Weights of a small GPT-style language model, trained from scratch on English Wikipedia.
Size: 14 layers, width 256.
Architecture: RMSNorm before each block, no biases in attention or MLP, untied embeddings.
Each number is 500 + 50 x the weight over its row's rms, rounded and kept within 0 to 999. Layers, rows and columns count from 0. Numbers have three digits each. The size before them is the row's rms in percent of the matrix's.

# layer 11 attention output, 256x256, rms 0.207, rows 214-255, columns 64-127
104:448540533480589485601436495479553513528516470553548498505448487477500493481491507432487554466461495489436463443472514437558495518493459559466481509533486524498490509412525515473443509472507532
100:459425508596490559456510466547512456499514454501530578506488484446545545569496527576465457547565502489461455431497507562550509524549560472500518511444490482476461523399473533505509453485536384
093:497470547434510424508478516472493499523516507491464524494483469482409531486436506478427464521585563451507528461579501479547504506474548430531641509566443513503508482493500560557465461513407400
109:530418449487461523499523456494527466497420444506529519543501534488527524506571542463508408498522390510576542536496544486471536471454519472543501504502530453476480584439506498523463510528441446
099:486558511537536490412540499471543484568465522448484498551492518566512492538494562568435505497541486471445520452457510535468477550484524440484474520443424481525509451529515488479474457437475446
100:447566504555499426534508499431528533520480491551553512533514521445563460519566485536440416492479515465569493519476525519454493438503496445492496564496499528536488491490523485503499517550442451
085:508576516518458481463475530487478520430448536488514491459494479570521510538556500506508553562517474526589423551518589568468518462501531437469548494447463504455509510553527511424495390509540537
099:441533561535498499461545479497553487450466533505442538561403500531511484495472521529440475451411465453470527610510509504454544487452497464532514491504466512559531469508449524450497510429476575
093:556534521461458572503493556537528476437427501504504508527500540562454537488583495527521509401508499439524517530505482492554380511478517453535499485490457534514443520570511427500405487552535608
093:459485399467554489577519495541450497499534494554508475432537517441433536431468431426465542462513481514458504475494530559365518530453441507514537498463480540521488560506528429455526565550528532
100:601524465569482542554553526535561521573538508592509430447531518462533468566476474482502488436551514474496426441508526510476531479526497514463572479537489513591549546535473453486529496531429498
101:523512472511410516450526587536570538518517491520536519435494523497602473606435485468493490446551536527499547506471441526460431477460488515487446496483480384469445443567532503483494572540509517
107:457491546507565563418520466352534578494457589530477464598539485458426485459443479419565512528496485492558485497479518515580508507596551501508507412454605505419540480544492453515510473534429573
092:548575493431494522533492479482506563490498547543483511474531504510394536525469475485555471454529461511458528505507446531429568509459594493565507442515545457514575435590559544512521490490459484
100:487470491584497597557553497602479473499516498649452428471568446500552547454497477554473474445473437506416501527476570425495493495537478570535466516506486468538488453492454457460488581491482433
093:474496482574444566474474548563492429506435503517533482566469490424446544484462447516479490491535502462502512559562509477532530506453497561497502585400496441487462518502453485477550553416437493
094:474483522485420532578528476511447509453542498486615518419530506523569501521432461459517555498477463524448525444489503505484602500516441507556501457451590445480568446518495434450511490502476556
100:554513496486481493483512525562336468545458471503478464464502514462499473496441479457508520431510458442459487448501541508577522478423437513570528481516537500463470428446512484440508470531475424
097:442494508463500578524403505534471396436462461463539508498479486469393549463462458496517512494485525499537484460503504503526456519492528480510487559457528481531522561456469454519514577475496600
096:452548526429497524486453596499512436443471451529477510510481481514544566515444556467526446516512547447522499520543590433572515468519506490540485471393533471515501487530459519520469472507512492
089:528521530529483536510439506573448499507450515479481463558500527529459431537500448513556509539469551457549484477457533519506574520506455536480561487448459570410504493503444539484498493455465470
107:558462520525482511401537417568510493494510569530486502494472549528460508475553487506509542466413470495523495473576520442475443499443490464523454550493502444459430487530508526476503472491536533
113:532515541474498437519427491484398489471486521503513514538416532504506501515485419515526552474476484518558498509546515532532584514509464536501517536490496489465521508562495497481472467536421461
102:584525477505474510574485568531479429440485466513520474463520428517479453526568489461484470510486470495467570529406548454479534472488552522471497548515431540501643465440521447493504467552514516
092:478465537506438504535496462532455509506511475516555493453453530476485534475465460493507518490492436595428502443583513524527570569493539514472591590511456485495561503463455481469513481514475482
099:489486555482437479523484552502527492496443429449529623489512560511512491480525473436494489524420509539468437470470487560542460476572588488495519511489518499554590449476458487434521518438518500
104:525521535473469451463493542549399531514462508512509586521374485492547484550521483535527504528421503432535488533548464588507488496410497498518526559444507561502439478495457597461434442399477522
097:480416473581595563555515543479582515502511533469472592549481482488524443499505520463531565480496539532484513486529507466536452537440530546490531516536572553480561477475536519493436475471563508
104:483513480530536478547513543532480495549502551518528518505556498429542468450519519595453603501476489509490421475449474566456520507409510487497507528542514525622522561467510457506517487512471458
106:475499424473435497601519455527472492534479509508487558550504494475479531507533489503489512444469489499531532517530601522474489530484482480536532571533496491524523404451506528451467482502551522
095:473476470517524512533511486456409520523496501488494543497538530472523546453534484533471473510472514510483493459541522536444564510493516544510542464507501465501456478448410559505564463500468501
100:521520426469570573443568496495518493539523561533517484507540496526551591565498523511469519436424494501527485529582572420533481477607422433479449520476479487537454500582442460470544515531571539
104:534479481485525471447437425526456622502465524536453514434428488552416558438531567445516494488486441554515492510521441511597450480524478553431483452546543469505491471490529509502442428523451594
097:501448504454551511584462478406535472507517418438500482489506504491509509471564612512493448485504569448502533491547459520478512527448466579487421575576493493516505517516549505564549513545536502
107:490491557538512381464485505476556536559526454470589474479495461436528434522483432498469574576492578469559503442461469483477499470480478552401522536522497441471501508448483498565390537528461583
092:526549477545416486519413605504432495490503544504500543529536491485499499489449574482475540469529519460478516519535438516487466496547491517512529522448474495522564550505506425422506557511419406
108:452538448465480452549534607509514509521474434472533468512512516435525542536481437424522478425429515544505471577468539472471558461475518455490519432476486480496511498489485453556435546549424475
099:466490569527540576434535511457515508520517509515451525513476467496496519516458494456560404506520550526510482506495437468506464527446517453527477485491513468557509452525456472478597459416545483
099:383592507538536454467502496483513481501508507510512512439520478393557543569549532519522518480495431483441512526498495494435426474437428507516369554530499495474480510559536516473468562493510541
103:455464460514490469473540432522547527500438522490491528551488463466477448579525560504491518530521483455521485544474434485518477540422464534489510427565412559480462483533528522469534586578501527
111:435613490498602593482527478404569568581532432493497495489470582499596410546487449492499464486502548468528472482495461534409499495428516461422571510495513419572474493391525474539530532528441539
094:511412545429456479492487483555457567502479493458511483486495446483489426484561538527480540478512490529526541498508455432504512470477504535498446469520530512490377527496552560550425532512516521